{"head_dim": 32, "intermediate_size": 512, "tie_word_embeddings": false, "parallel_block": false, "decay_fraction": 0.598, "decay_shape": "linear"}
Each number is 500 + 25 x the weight over the matrix's rms, rounded and kept within 0 to 999. Layers, rows and columns count from 0. Numbers have three digits each.

# up: layer 3 MLP up, 512x128, rms 0.228, rows 358-457, columns 0-63
# down: layer 3 MLP down (transposed), 512x128, rms 0.057, rows 358-457, columns 0-63
up358:529513470503529504488497507490519525502501487495484484465517490482469475465495493482509462451542533511534473536521454513497472507510477492538521479518547492496492501490458476528539481499511493
down358:482484523516494520492510451494469480490487436449509519511462510469468514538474484475475438477514513506492446484492474507509506455485548480448481488490473476470490497564503501482494478512517480
up359:498538501492557465548517520496554559538489487518555478502537499519498539483493533505479475508541541455486460456504528525490461533480534480489500477491487522476500477483532504488481488543458478
down359:462499482473461531523515481490508511474516487479475532489485492503501485513493527493523461517511481532515520471482500468527523462518470461560490474534512482504481540488464505482527502498471535
up360:530484496523538537509456488522493492465511506517499461498484465528468508512486527462497477536522494499501512468540512480477489488503508453454461537499480457476535493470476508463500519514517460
down360:502472531485424499534485508540504509482490501498506502445531486513495489515507501559497504543484482486507485500494468495538482488449495520513551489462517509480504468498531499524487503527529519
up361:491484461535494510486500470507515478487499505468555448483521485511503499491523497492479512501481508505497520492486494453466478502490475500519513510487493486471490525495458511521501524551491506
down361:524540517496523501517530546523468517526497490471506508503511514492562459520492514512475491480467487446488510540449500517515502532529514530487486479502450482489474507504485513475504460536554503
up362:513480500507451474445504545543491508483496502525480504523515510446506543465494478491542518514507476513516522555524496486477469532536522462475476475512499546498477524510515513494488504499494480
down362:507500516483456535516497480496479448507541438473494537495484498515532540528524522501477508457515498504454495484485513448464507449503473480517548483509484515457494518466457512535486495488481491
up363:510476480535481464508487542531492508503495538504490523556489490522510490497503482490519486495475453527507541537522515499487516522483517485479510495506483504468528491518481503504503531492471485
down363:532520501493498518543487522488525537490499515549497501506478516506551488490467494505510502492527475523495482517502507493493510460476485480518487547468436523477464486485490499506488523516490452
up364:512533505527494470512526490525515489498533485510499536508477488525473515527474500486463508490462470518568547488474515497491516471502517493503543568514467496495532487529481524491588499491496499
down364:531540501500510553509459498544519508535524481502488471488507487498529462517508502497518478529480512510517498535528521459506520500458475486487553463493498492502499499514506480477520485520528484
up365:490457481485486478490488499507517499504477487489514543506481476492504522470485460510513476514511470455489520452479470508522470560499537478483532449518501510524521472523526497535476482522467490
down365:484483521494501545502487503473486503504494520543512495523531531539451550528510528545492461483473494491484510531567479511519532466514513516530494532486470522516491462496538525507507504468503507
up366:485513518495487507490530505512541488503508523498499480490480510532492507509492470511532509488540523486520494467484527465485485482508501490562541517520473486503502519496485491507487482501482472
down366:481472504481502500448500563514506496516486470506500521460547503539467512498565496510531500467483472491510528495474523475480500505477537502488526485504528507527509481504485542501510512486502474
up367:507507444461510539497520469480547499512503535523491515517493487510523482507477461515491478481479510456503471523450494485480494485486475495498486453490489485490504500510508511525487449497466458
down367:482470549505504471502481543514476518519495475524509471502522496481485489485473507509523530486545504473492505525532492493512486532513522517490474511479539491519495501500533490504502473477541537
up368:473502513466480529491543509486526498513497511484539476514507515481505503480523489511505486501530473460515511512507508524516510473469518519516490497513477522528503493483463490482505471491512514
down368:490466505505527537491480522526514514520518511503462456496488500482472493513499519479513502539483537469558486518511467509474486498509474529509478486543508496480481493524523470499496512518524514
up369:490494475500511471511494516463525538505525508495487486507477475520577499533478526466500484484496563499495540464515507505473500513525473504522467477527534458519471491482465516485523501496456519
down369:532495494496513490470482518530481444481515508509469483515523524504529466520498480487492496473424477543509535482479449494506493556498564542487543519519515504562456520489463485486483506509531455
up370:492450473519507520454532486482515488540496493514467530532550482476521561517487517505519431491514488517500483476498535484509496551517524501526511496483500525487507478531557499535518509516522511
down370:534488520495476531520515447477496539492501545525499466497501476480495432523466513490510493512500449503492487481499492506482506569523510508531496458499431467524491494492524455428499515475491512
up371:489542509538475545494474506552476466508492502496501498535499495517500560495512481477536528470498503494483476480448463521471576506449505516481513507532490483502495470527512454489482509519563520
down371:474488450520520508498500496514504499484507502474531466455509518504526459504514540495489454484502502495537505469528506458507493497539484521520527544464542474507531513454481549505554496493505505
up372:513476525527476481493489483523547526514492504526493508497561483457505480507476512503487489501544495450503492489528492469522522461507496499468499528537505527476478507502471537489505478483474480
down372:505485455460525489490493492445487493483513461482494487462508509509501559515514521486505533460502469487525490539517516502484444488456488501518482460471541457536493466499461472486482441498488554
up373:447492480509505511491506512478497540449480518494499483542488475530517483514516477481473532559482487512487505529526511514504494525496515501525461514521491494470484470493488502514505498482492500
down373:526507511513519481489474480492490501522529455486503490494509545481508483523499520482479504498502528465487487517524469458479498494486501513488490486509473522485488472498516501519478515536514490
up374:512481505508470546514497456538510472524448483453519509518483511467526511444509560484461484474541463500486506506530502503495489480510440516477484506471523507475532510522499472504498491517458529
down374:470529491491505514520551550501518512489521508488464483518496516524467531496483493512556522554484517511496480494498494494500490496494515449504509509493518474500485459504510481496471515462462497
up375:507501497464525497478515529548462504519532529539485527526525514491477500475474501497484469494455483511519481524558448507502535471528509525461494469538490506514544525499501483494505487516469460
down375:484527471476496453506533523449499524490501484529497474469493511550526506492499479511504519509489502516443494521526493513465517505509523475503544494482489538481504572512517527499519520490495550
up376:451457525512472500490524470507529505514544552503527505511536506486497484529491520553484496514488517480483521467528471522472494533475479507487488448501544520510506552499529516542527522520501482
down376:538515499500527509489443522524475521481549488488459565496519473491516484509497493508487484485507503524484485505479540482480491508473493502491503537501446504483469508511476536508493502507479503
up377:498520523508499456516528504496465459538490512533484531468513488518448508511443481544435477532560513433472563512504488496492436478505517521451508450522574516518485515511483487470500423454494496
down377:468492501549518462500553494442527540470563515533483475500480441543505486437586509471471560488461508513465451480542461503516539519495462528528499515516454511464469512549503536483517548510454513
up378:523555505459537486488486574474495493515489504511524509514498486520481518508489468476487471517479482498493490549514522475480540473494471536434505467531473492473472534516462528472496543512523504
down378:480533499505470526489472503504507496465521497546522510516515486522499478514482473509489500503514504491530490481489461502482513492514518496461522512481497520524483501513537472472487502517540417
up379:488481500524461484509515502529492509537493517505492481492517474515482504472516490502503499487514489478519484503499497504487501514490510500482484497485488519486499516515483510491485495522510462
down379:519515504481514495488507493491529503501481503477504482510542500508468499500506513502488516503511499497498534510520518515507498509517484487491551460505507481530497510499488498497511518485490565
up380:519528495485509476533507514476498508511515535531510509486483466491495508486517486558527546492534470526518491498492563509573497527507491490529488493483488505490563468509503512461484449487483471
down380:465465534511545518511510511493506563505523473477495529487502486513496481451534478470469481502485473503532534492507503491486531500482495504522492522509471527492494563516466482517504514472448538
up381:495478526521512467514552504526508479494498495519515495509478480465516481493480521494477528474532495482502498518502528515496489493514508523491501510487496519523517484470518520487514513487494516
down381:508544500479503511488456498472496506513487501476503505493519498488514540541496477502516492500467524456512477486467494490461523499471505512539492494471527506506494501523476494486495496523539483
up382:491512511521515532519506499522487491493489455487518475536476490508480520481514562532505514475531453494528432505529550488485507461468477505503523497503498480474535501539478495515487505474508479
down382:519480478503509515490525458494513455494461541530500530476507503512526526467512557512499527491486483484513459498493470475529526489529454471467508498504540525503546501473500481500496463484507518
up383:435511460519483507454475493503516501513562488483467501477475465505524527466481478524467499500468479481521513509456506487463486458499488543487464432486480507491496498562480518502510464479471456
down383:433462432499499537500490509524483545532462476493506502482517470513490515537513449518524513514501493537521449505526512474468517500498495502489486507492507520513479442513493483485511507548495500
up384:463549501463476524496515526511530518534493530500522531497489491499528474541509479524490472473443499450488490490519458521484492505525451495454516490501482495511467565448494483528457500485497506
down384:539496505493459511518497451505516513527489501513467509508500484504538481489506445524442515496493467509510467478471543520512468490478475509445509482472474482473500503466500501488536473482503504
up385:500533488510467510485496539505458494481524524480517484454461500491523513522493515468517488489503490468529496504497553524526529459511532483510535514481537499507495542521518513532469526516473505
down385:530521496492515510462504513483538481539501507520455500493432536494454475517528538482486491532480493517454505541498491520516497506525534457459532458503512498456455538486519535474493464505454514
up386:512512462500505467518488488517503444533501494544545523507501455526471519490524500519511455461494526513516520491490496457506490495505529469426507484503483548515501463528514572554519450493447480
down386:509462533472508510477499478506486493478498461475484454494470513513530469479496532506491584537546427487513487478540479533509472450492493520510503512474519506522494508444504494448454504491512522
up387:469490462532505511503511471515467491488512519497514523503482512532456490526440535537473483485458471458490496517477494482494461479469509465478507509523513572504486485481502510490542494494528476
down387:502497538527525494451472507527483494501504524488481473516526526487498491477527505525538556497521525498482471484514513513512509482494496493491495502517483507458497507521510482512506506501500493
up388:477530490475469491494445538522501496484500494532475478522461498495523483465493474453499518523516481497487488474505469494480478502544478470514515518462520528499486517541490493502494490471469505
down388:539495525471530497490484534476461492475478509494503522498542490481517498520481495478490541483475454517473530484537537479526494462489508486500494511470489471515508519490521505435500515478516518
up389:490508484505530498477540517497481515478502497492471481523464510492499504505498525516524509498476475542464502480531509501502501509476513511529463507504455481494470463515476504490499482501503480
down389:495519485468480534468523499540472533492495465492473474490527477481494497522445508495483504499458497433517519484486480454486495535503504496518466515486482531507485478518499479511483487538535524
up390:500513516515504501487508479493504474508499514503504523531509496511511493492510507492513469509487483477500527496479522472518478483506513514496521540501488491497491496488511506503532491485482455
down390:485504494513515479495503493505481524466470497527503497485501498483484510514466483490513548500506503502476492518521503507490519511486500520511495467487504526506457451475499492493471492503492523
up391:533462477502478489535532485510488524487503480491516481500477469521512547465503494483499511505498499515511550485490477529471465535501495489511505481510526458509505472501477515512485494525489490
down391:519500502530526499539479496479520508498446513463499480517532498503531524520519443497489499517496490501490529498531477490502544505487493488515531497486495497486515517504496494510512512516495499
up392:495558442489455511537484517495476551498457488496501490489504502476501506474499517512494510506496489518496509470483509532518516503497487499456505534505496476500474509494516492515477483484495531
down392:460503494508522489499477459517492510509520502499486480565467471502475481515513524470531490433445518520458536490471505540507464471530537501496445539469472505511487524498502559472495499531515489
up393:514510460453456521509527506502514481473481504473482465498462482482446519499525546509524492478521463516509501419512494523528487522488495480500500482508467477507523439535515459467539506475545480
down393:510456516512457514483464497469517497501516503518539469461501520529510517484522494506492484493513537516503440464526481516495494496483472521563486513491524469496488508508514508500491481487512482
up394:505527492515497558494532633485491518466488490459467544433557499512501500494482507500494482489511506486511471522461491487464506511521497486491484475512466495501490516502470477525496492513500492
down394:459470507503500453546502295594523503491506533537479531570470484486501494519456530520502508512494469525535520518560507525550497528488464495507491502523512497501474481489516539489523501507508505
up395:427505505508563516537502498489483507504515534458509504518448470440481494483519501437519485487555495527499541475517497509446507507513478518515527493531495523503507486477511496521510484540507532
down395:540510513524592469528493451557514517533498496522554458460471523516484496498526480500533514489509504516480518512489508507504491533443514507518503479489523538490569485497533456509484434516486543
up396:494508456480477489516563504550450482488451489477471483514560491523504496483528502512422498532477540454452550543482456470467531471495499509515468559505509507491555485508463500505533493575474513
down396:483491585529474462490483561510470539529494426512531501516454453535554476469531499494514519478472471483553458537503509488541523508524514503467512484449523545508524489495541499498467482462495468
up397:486507525497518493503524545502468466517484482491543493503487469452503499562506531481478521475522486475515534507506485471493542528530547481467535507517436529493508502486474504500487528513543491
down397:525490499507437547473463481491523487484542497527481494531508534481517537501492517520492518491502487456515520452513462536512491486526487437525495532473505504511468482532481531564503485513479460
up398:461490507472492505486525469509517463458510489466503520526502507495518506536558434492507479517459483443517508462487487496447524514482461466525500552514480487520528504453456512505541542495459476
down398:511497527449516442490471534521473492503520478520493518486492469500487529535485514512531493521469512467512482508496515502502464495492476500502475475545534470477520489493427528489531522495453489
up399:534530507535534523504496526513493469468527513512542504501494445494465512467507520480516469516496482531504483442495512534497489518503476517498482517464479530461508463530527570512571448541481468
down399:515541469516494446485596461453497507492496471474509544490437525455526482475541478512493460542519536521492535527473485500464514505545477449511496481510508492454515490460546462511468512455525492
up400:469494490488504496515515501498494527495493511462495519502484491478473497479556496533494511519504503484490466495517472535519497496506512463506479492523509438511501477549503535521538507534478482
down400:486532504464522509498515514482468486511505485477542485490503516482579492524533509496519540490493503472476484503481486533511504555513490485517512498498466489494491450537495499513538487497520498
up401:477457454487481535457528484453508485493517519518509556542481489491504471477465499409517471475468511488515504495472511469503517498513494483486515491544471529493515537467448512502436499432489542
down401:465490499473515562481447486503503471491502535517528481505507485494493522520524510444503523466499515560504533511483535518488494488525496517502539473510482496533508516477465456502511523496526496
up402:476514470510488581548538457514490484552480490486481496518460524465481558501494483490554542495487521494509503503459480463484509504488480484504507516531483507526506489549524487517493460480511520
down402:550491466498524525511547478488568478510515498478503516490507478466523491495531490485512501540504480523507449506528480430507522559490512532464515467542479515509504520513499522499546470517485501
up403:495497436494475490471519525486464508470440521454541486515539478496476509503536498493464505505521484469505536508510495486533503483484499503463509525536529490512481450503521517491516495544497517
down403:476505508459519546513486488505455472508490465491494527514514513468504503503504461524474544526472508508497523507520532520480497534499471485506498517507534473509477538473467515501478463494535506
up404:439480500489494527524505488487441440498489498508436531531484501472453512525485490515491496462480499544490520529432492488466497512477484484499509505561499492529531559465497532524529466502480555
down404:518461527509509544463491456529518481531502468521522475541476491534492503493503510508435486520525492449489479475487498524491490478521522479513525541519518490502509474505500459525500500526517506
up405:489503522541468506501552497527509462516497495517490507494566497497532520542508527479486522497507524466502500535478452501501471467530481518497491475539468512498516504485503516508469505503552491
down405:503474460465469521498490503511507535489495468513478476486471550502470455480504451517459505494452484482523522479493500535541522511542487499500492531496495516526479497480523519500525499524494521
up406:486495526484511520503524476505539533532494513498504514526513488506488499485485495488507465498530527528505468505479522481496521513425494504458491480484516542439504471468494483459523492469478497
down406:464476503493470501476460477516528521515473525483476516475513474526471477500499499471546523481522536530501499484488472502485474503536481492495518524461547496509481507513515486479506456529500470
up407:476489483509542491544486513518499516502506504525531501501511488510504486490505516513493482489499524496528483509485522485525488544487507476515504504505454497560448475495502485503502521475476509
down407:464513508497469472464569504524506521492491485467520525481536504516501482527547498478525496502516494465504480498515523522497520488477521501499521516497504468501513502511516497482521484518522473
up408:467538507447525488486485480535503482464515523508494525442554503498469501510482493465540490504445487493523464494493519505477507509461471456538486485513455465484435493536481510545528501505432516
down408:501508511519556468452469502467466515518523484478529521500442446508554502508468471488475470522483507473517498551473504469474509494501499523514483530507504447498496474488468543504457559521495468
up409:485498505458486514473499494468521523501510501472480439481532486493479513467461530516473526489548479511477530506493496524511500516560506513505515482512488491531504505486503528542499516511495453
down409:484491516459516500489483491522518503512473529495464542465570515507489463565512487493531497565476533523494478494491490514433474466498508490484517573539481525510483476509484521462516452490465535
up410:469529521504485524517522462500524506469505490455458477514540472499458483476492534495493493510533526487525512454531516542497492487461497494479500505515517571484499496549468459491474529548498496
down410:436483517536490520529509513504482512505529487511488541454513469466529519484534519517470533481482526483475481470483529500534561451520402449565464503445481482539495520499546529508500494550467519
up411:494483481534511526441497481521495458511470500492499488504501497472502508489444449494477481502517546522514498511520500508528525470508506486520457492519487495511493520484500501530491531442519493
down411:524509493480552512537491493500485506502514504540504470510498471531475515496531512498523495486464489501501485519504497502481483518493492511505526523484474489472488494503514477468450490507503507
up412:489513473525498470525490491451485516482501491529505481496454470477552479438513492517528489499478523457495566498502514475479521500485528498513481502472489473473462508481482534495541460483485558
down412:502510518506567482497530543484506530490526516539527509522519454523483428506511463508481485506490465502509512558485500501550491589495529511490466493524494498495487515509493490500518479504524509
up413:494482506503508498457463498473488548504529500508529506508498501494516537514460527493488458482554478521489443475502430506489497445500504517485544534500514484535477511526497493472504509511511476
down413:473503494477520485479473570497509484506450439489500496500464489523536480519507481526486453531569513453459495491506536523536507504517458502489562505487528493475508521501496472535512526485496516
up414:511498497468486514509489465485507492510518493510476485487500492526493529497497483511499551509502512518503481522492475515486468496482510508491503491508486528472508495501483497520511521503528473
down414:528484513516515499498512488493476491513487499500527524508503523472497506516506505489496508508505499488486502469507488492512506477526526514508472509469528503514491497509484490504536501508483502
up415:490571435513499519481576498516526514476529506528496509512483495497521472531458481537527532523522516529530469496453507488510462438490481483507496517511489491567499496542528492495518515461487534
down415:466470472463487507520506503520504495519491518490530477496542515492476496488521515507529479497487488521513484513523546561476504537508453516477537397511488553476523509532442529532504473436482527
up416:508497513440495520418513517525542521505479511519467569541536504499490499463470549455494472488503513466476459477541536481447511469488516509514490495487489493510523478488515485507510497469503478
down416:491529498520540482531456483491471513498487469484490528494497519477500479530504492527440519491510508527475497504495534448475525466471518463538430441514518481492495525549495515548512507478522508
up417:535517498511507451492521492494496442466570474510523471503498447528451524510528502495439508496522496470457511480477486452503509484493493490520512572506484514492484473444512485508491491475540457
down417:513458513500490515481477517517523527529491514523520536512572562506515477514522503467481533543496474541524460500534494469506507522455479517505479457567466500538508489536472492509505499496460503
up418:510497519503497514525471506503500505542460493490506533497509480494492518460499492513517515471491496496509490518500513461492508527498522465504497526508520483490521487508531474491504518500518483
down418:512525459490494476525490485484518478472499536494456516458497515514503472507510481495486508487519494484478504506510494532519478483490523503503495498503492542492511491480516481491485506518507517
up419:485543487529513488509491517485511463491523486477520530466480461498480514466500504502482494504492497487493491504493515501494511472523501480472514468504506476522482501526509500502495460535515514
down419:486512501482520498511507516518513520500507484484523507501489496543492483500477484503490499485492466456510483481476517516489499501483491528515469505468501488517465514501500502499494513532486486
up420:503494524531523513478506490481516529505496533512596489477483466498538500532504531490466504515504506496544533484450486480513491479524500508492539499505498505556489489499498550481508492512512506
down420:512498498460480512481520544471464490457505453473496504495527525469490500500481513500500505511470509541492547484478512478444514523505512508520472501469493499400476488514486495517471497496519511
up421:489540475484470496529498470515437499440502512485540544517445518527501545492522492493470509474507545507524502458521513512460549523501435492499507511448540506565509512520488519483466516508503483
down421:497473514526534499491535460471587522511493478507502481493513524510555444502497511477500491549508456543523475523505499500504507494476554467529497515515449505477542460506541460537533494487479500
up422:508480489479506517523488495490514511525498520488492471484472509499488529475496516523492502471541488529497516500563473487506510530523518525505494500519513510524506498517525492468449496525451443
down422:506482528473493507502514496521469493532456502521483534508497506500512485528466525493485493533522521520502486473547533482482507528501480548529550493526473499533481534492484517465489518469498530
up423:484458504522514494460507472489491530450500449468510500507481468449504503509523516476526473533502506494542488483518518439481502442480461477476493541488513513540525489496503496495517445480495489
down423:506439484487525508493470505488501478498513545479507498504513487504481497493545487499529506444488499517473456466474532501487511466502473519501476488516510475487508494476509504471524495474471470
up424:524481491521479508516514504471471506485476506482541471467560471517509509490472538548503479479477537471436484483524452490502497498539499491490512502520440498507458512509496483473496495490495486
down424:521511502502500505493478462514515529542491506489508495518487489530520483479526519533511519518468497491541508503488497494456459526466541491477463481488503537518511461483519455511520508455468518
up425:471492488553512521476491492471468503503485502482499443482538455457556505516499493505502512506559517502473524577502489521495527504484462463495496492501520495525525459505502499518526496520540520
down425:534451486528533493473491534528503492485541523524502534529470539520493469534455511532515504529491501515517501501479491516494479517504534532504476488550501484520474543516524485518442471538480493
up426:465483522516483488501511499543506484481486489483549462536506481526525511499500480511504505484476491531470527485486507546532498470545521509534541463544461520490524535493498472504469482500468490
down426:505535473523460491500532555495518521477534477520491525496473463493471484544515495480539510515494498506487484499513500482482503513489504510500485524466534483529502464522502558524543489487503463
up427:477531499531528442523484556530473488522511505503526515519474488461505530521470500525523474498520512520526517522478476500467464516492470543467543512485469500540488512497480507484544558535440461
down427:510500544478504500501493509512476491507505452494547474453504497525514475503492523505519525553493469526523533503506486447490467523470516526470497526545448527466482542474499462504502506486482481
up428:472486474519499481504529537497509500539491524453532497476475489556542499505527489512474509462497488470487472506548529542516497484489499498481527514469480516512477524459543529497496502490504502
down428:493494497468501499473478467507468495507533511488505455499551501471479527519511485500492484480462512505515526490501499503545502504497537488449509474559500520472521530541486484491483488492538549
up429:522525461469482501510471511470535520504474494479521480500497510484507530472519475514477437489460476492483498515531466500483480473491511513463497504499477542520530515537541546535505449490523484
down429:487492505504498551521496483487483494505494536470507460539468506476467512513519538468513513476508474536506496460486476505516485495505520514478479523517532509545496521492489513502498441508517521
up430:456505506498496432479462530468499537478525527468515521511467475475514487476466495492495503501478494514497524517518522535493499485541489479498511516483519467505546454490495556520509517495508498
down430:548499517492497518497494471507469469444479501499487487497506528511503545513493554523510535533511476477503456492491520480495521491484479528501521484469532447551484552504497509468509487476507502
up431:491505525555483483494468524509474490499530499481526505502492478469519517482491534497505487487486477536509491535506515499536505501509545474508527489545508480523501502477500434478518534498424489
down431:488524519492528495500472537496524494508525473503544508490486516521446491499535494522489500514488508493500545507524523479510516543460499491460510541481495539499480511499547520504470459543522518
up432:505515503529455533503438460536495480480467515536474520535527487512530536494545503487477484514499536495490494553511487515509502488520462511461478485513503475523486474484468494485501531519557497
down432:474501462457495488492489512516511493548541485509503523510532504477512468512484483490512553469508433489513547448512494490504483515462488444517555490506477485519543487517505526499466467485503491
up433:475454479519526533533507496475499475508477489504505527488490470501542502505472508505533498475531485471534513486484537475507523507514508492478514489506504480509516503485457528501529508472443528
down433:516459473523523515493486434489500517501528493501482491488468491527539504533506518462513479524506505513512455501487472507501493543520486522509505528494486518509507472520493498495509492515506523
up434:498465479483531520517525522482513524479542505476542514501486486506527510515507502508481461495539516492448526487532503505476494445510486503469481478504481490481456470489488485489517517475510488
down434:486480475524566498516487507488480498470476527477520535517495455490491504511505491473500499498487485474518520464519467531513540470514524509482511502513489496446474535498540479513487495532480505
up435:513502482485496520458494494506556503459532501524535511509538490510457490505503487505496533510485466437482447506524482527450496497467509474525462492557528521543476473505508493493476504516524487
down435:511472505528499482505496476486494503510481482469530478502460498504496514487560546500565522446520531502507481517481530499525461474494518503483560525515515510492520517522474509481525518528502498
up436:458486488478515498546509511511502482478495506503485519488496498511508519478499492508504481497479529525531525541507517472499534495503510475513517507526520521490514492485533481505454463504478514
down436:491519532451544474513488502478504505493511508488502511459532485485484503500500489510480509516513501531500504512504523480486482496507475514474487519478528436548526508482542480516515483477486533
up437:479536475525495521495474478493525543440504494538505481468494496527517496501481468477489487511537466525511502489501511535506478504439490452473533505491508487515542499505498463535437446484512483
down437:549489519500479465487475494506472501514502496491527490493515523497479498450456473490563526493472493527469477472515462478495508506507494526500502474471531513470512547499535573477541513507507522
up438:474538473461505506512519526474513469526458522483505491500510498491500518495500461516472489499464520459464473433532479513510522524495459481570489540533461472443518455496540536490502508507475504
down438:510481476433479546480544534500549517536471500492473531497553489505470495488501568516507460457487530471468502473482503506525517501491502527576483480492492529475502518545544497492453493562539522
up439:487467516547428479427507513495521512479474524479513522543482522452494501513480490482518489475501519523517470506522494470481465545453509506535510476490506540470525524473521513493539503513505467
down439:515490530496536477536458558496521494499468565470486484528533509529537470503549551463522486507544441537480533461495449491490498492491507494452501508443482517530505476522472475490518496514534457
up440:513509490501522510538472522483514554483515529504520458500508504481509541480550541524478465508536524503510515534503488529537517490501488468510469477487495462479503502493547485508461500525516500
down440:497461555478536488487532496518463490473493494524530515536504517465529521513529498487495499516495505489480495517528513463518492465506521477449513528497498463503501519482518505464446528473482499
up441:493514516489492505498483495502460467492481487488514496511482510525505525529518520508474519470498493479493510499489479541499526488504497508471527488551481494463498499479485497517486513447502487
down441:528480480509496505464491467510505447505525491495482538486478490490552506522489492469501528473528508453487490474514510504472493479517495504488525486471509507498520499506469491485553518495494485
up442:449523533502530497525487521490491519528509511530526472463509516503504512477503512514529486503499528480510524534551495512517502490461532475503494532505507499519507515479484517499460513505481462
down442:500494526494510521509496409492476495499488504483465454519529523501473488562511525545522506550505498537469503500500492514498492519446510537518511496502499533501506512453503519493505575528486468
up443:483539484476497559495523471507484507494489491491519523474493498501480543509522513454523529450501527489494474523529451535471517464482453484479467504464566490496501504510497503508482458479517464
down443:502464509505549463478515513466479539529520533512487464518477500532512487484474537481519518504497526517512468479478493507517507502512534512496523487496455559473502478518553521538537513518490532
up444:488509471527514540468529497536489511489528508493526556503513505538512556515502531483528514530511471507466512468537539479520515513519511468479523508529478513537499495523503555517477545451458487
down444:549496457484512535499480540471497489498519473484496500510484527553505454501504445490474526511524504515476534536470492495497528562495495528475491483496507489470496506461468497512535505484487490
up445:474490485530520467510549510515506488485502513462473537532516499507453477507466498527489473520529521538504487476476514503509478492438501499527488496478495470437481545486478508521505464505492500
down445:499478490448478516483501465511470520529519478474482492482502480504490479498497534524494480510495473514480528515492489497550535510492513471510495500489505503472490472477549523540509479477508449
up446:493477448482483467468499480508499559479491450503510514481497451498476520474521511467528530509453542516544499504525486531472483500513537524511459521509491558481474460509507467506513473514471423
down446:457501514491474473494552487487494528529470499500481487506509520482505507492528507526492457511509511518487521492519522468510502450460505465535453482515554506453508564520464502477473516503486497
up447:479505513485486497493501519475511499472484481455485483528466528485539540486510483438499490515557517532498489505488513461509504472543495516470534523489401523478478493498497482523485580465469468
down447:521491484504586443522454383477513499509537495503533452497528476487506520527533491469483519468510502519494491525525466542482458514512533532434475477481498486463507491510485435484481493508481530
up448:478501455537547482536460538531502486518488529507468505520486475515482512487504517515503503534489539472467515475513535509488542496504550504513525495530502513527489531477505504577499489507485510
down448:492508512479469504533505517494453528500499502526445480531532490507511500502534486508501498525489451508489469505484435527475473506493484517463488503455481481510523498489495521501487531443520489
up449:508521475508502531556482557511453515445492486523481494483482472494483504510557486534493482495519506545522526502487516489516506455501533467441481514515484550436504482468482513525517497529525540
down449:474491543471491467510507551493497518533543518516492505547513502459530478444532491486491464503504512488533459511471509500533510502528478447446516580471502511557508507481514531555452518473531530
up450:484514534513517565492493509496539504499508513503476512488481490499537520505460497518492499499487461452467473492507481485512508533480512520505496504489503498507487458519501494510492495530464496
down450:495490538461518509507511497491511498503519521485475498516483502527502491536504500488491508494499512491474508468484495477541528526520511529541480499513509506496509492514488496484519514487541486
up451:476476489461529495433516514493486494525532503485490503571482493536434513525481438438487559498552522467524540533476502522495487500460521459513470510514479502483451496464457526485513500526494490
down451:495509486471452456532441473534494509512447509488516501505507489484507494489473472478502447553465501503484440501518455472516517487525561526491500488499495497565473491465506506551465535470486488
up452:467508450486505527516490494513475467450528503494516489486466479471513494516459524480528458456499536492522459502490526522480474496510450498479473472512465530478511525467544463491513491477498481
down452:457507517503504465488472500482539467515519454521546527503521519496496504502478489505521463493500521463468508523507518497504525539536515511454513442527504549520483520515521487495533533479507530
up453:556556491528502543541506542532476470507474506492471516522490457488542529517515523483505493485478499504570464530503478480505471445503490472464481514482481496531523477477516463511469504505505539
down453:489464472473486548511517507487485465462523511490487499510476449502480497448504522560499487521551480532507520490502470547468482549468462524514524535521507505526475463497525503484505499468459494
up454:524469510479489469504497508553461528497529531498495534448499513510520518493496507496520524517521484534472488490505505506482489532516528470495543482523531515509484494482515503511487484511474466
down454:480511485523511495527488523460545540539523460506488490489503453516507517494538491465499514472543517501493507474493520481554524493527474559499481511521490546499467461443520509513510511514487505
up455:464516454527500498504477543495510487520476520487504502486540482465482473523525507523472480523529516491491479494482493545542530501504511462548474513520505530492530443538502507544479460502517524
down455:492502484471513490498520510510515468525426497469482483479497517492481471475457532504467498555513524501488464494465465450465516514492540524492546495502465506513492521479498497526510522485489499
up456:493520492515526535485490489509506492436471471443517504493465480509494524529532516502491505525510521482507491526524507504499544489496475487507489532540529475497494516468541514540485513507471459
down456:522442467481522517486556497465508477499539532511474525511542518495500511500491519482517497496511520501489542520539525474489500478483495498502480513472516488489500455513502498509526518490532456
up457:512520539449457517488503506528490515528500505503497508463473485538577492410498430470475487501501523460508459525551454506509525468484473472525487482466523516449471508516491495477483524512528472
down457:524480550481541449437442494491529491510512466497522518523475482471486440518518522443502509517560502481494519504519465509501529494480503494493490530457477500526519453522512523512504512450446424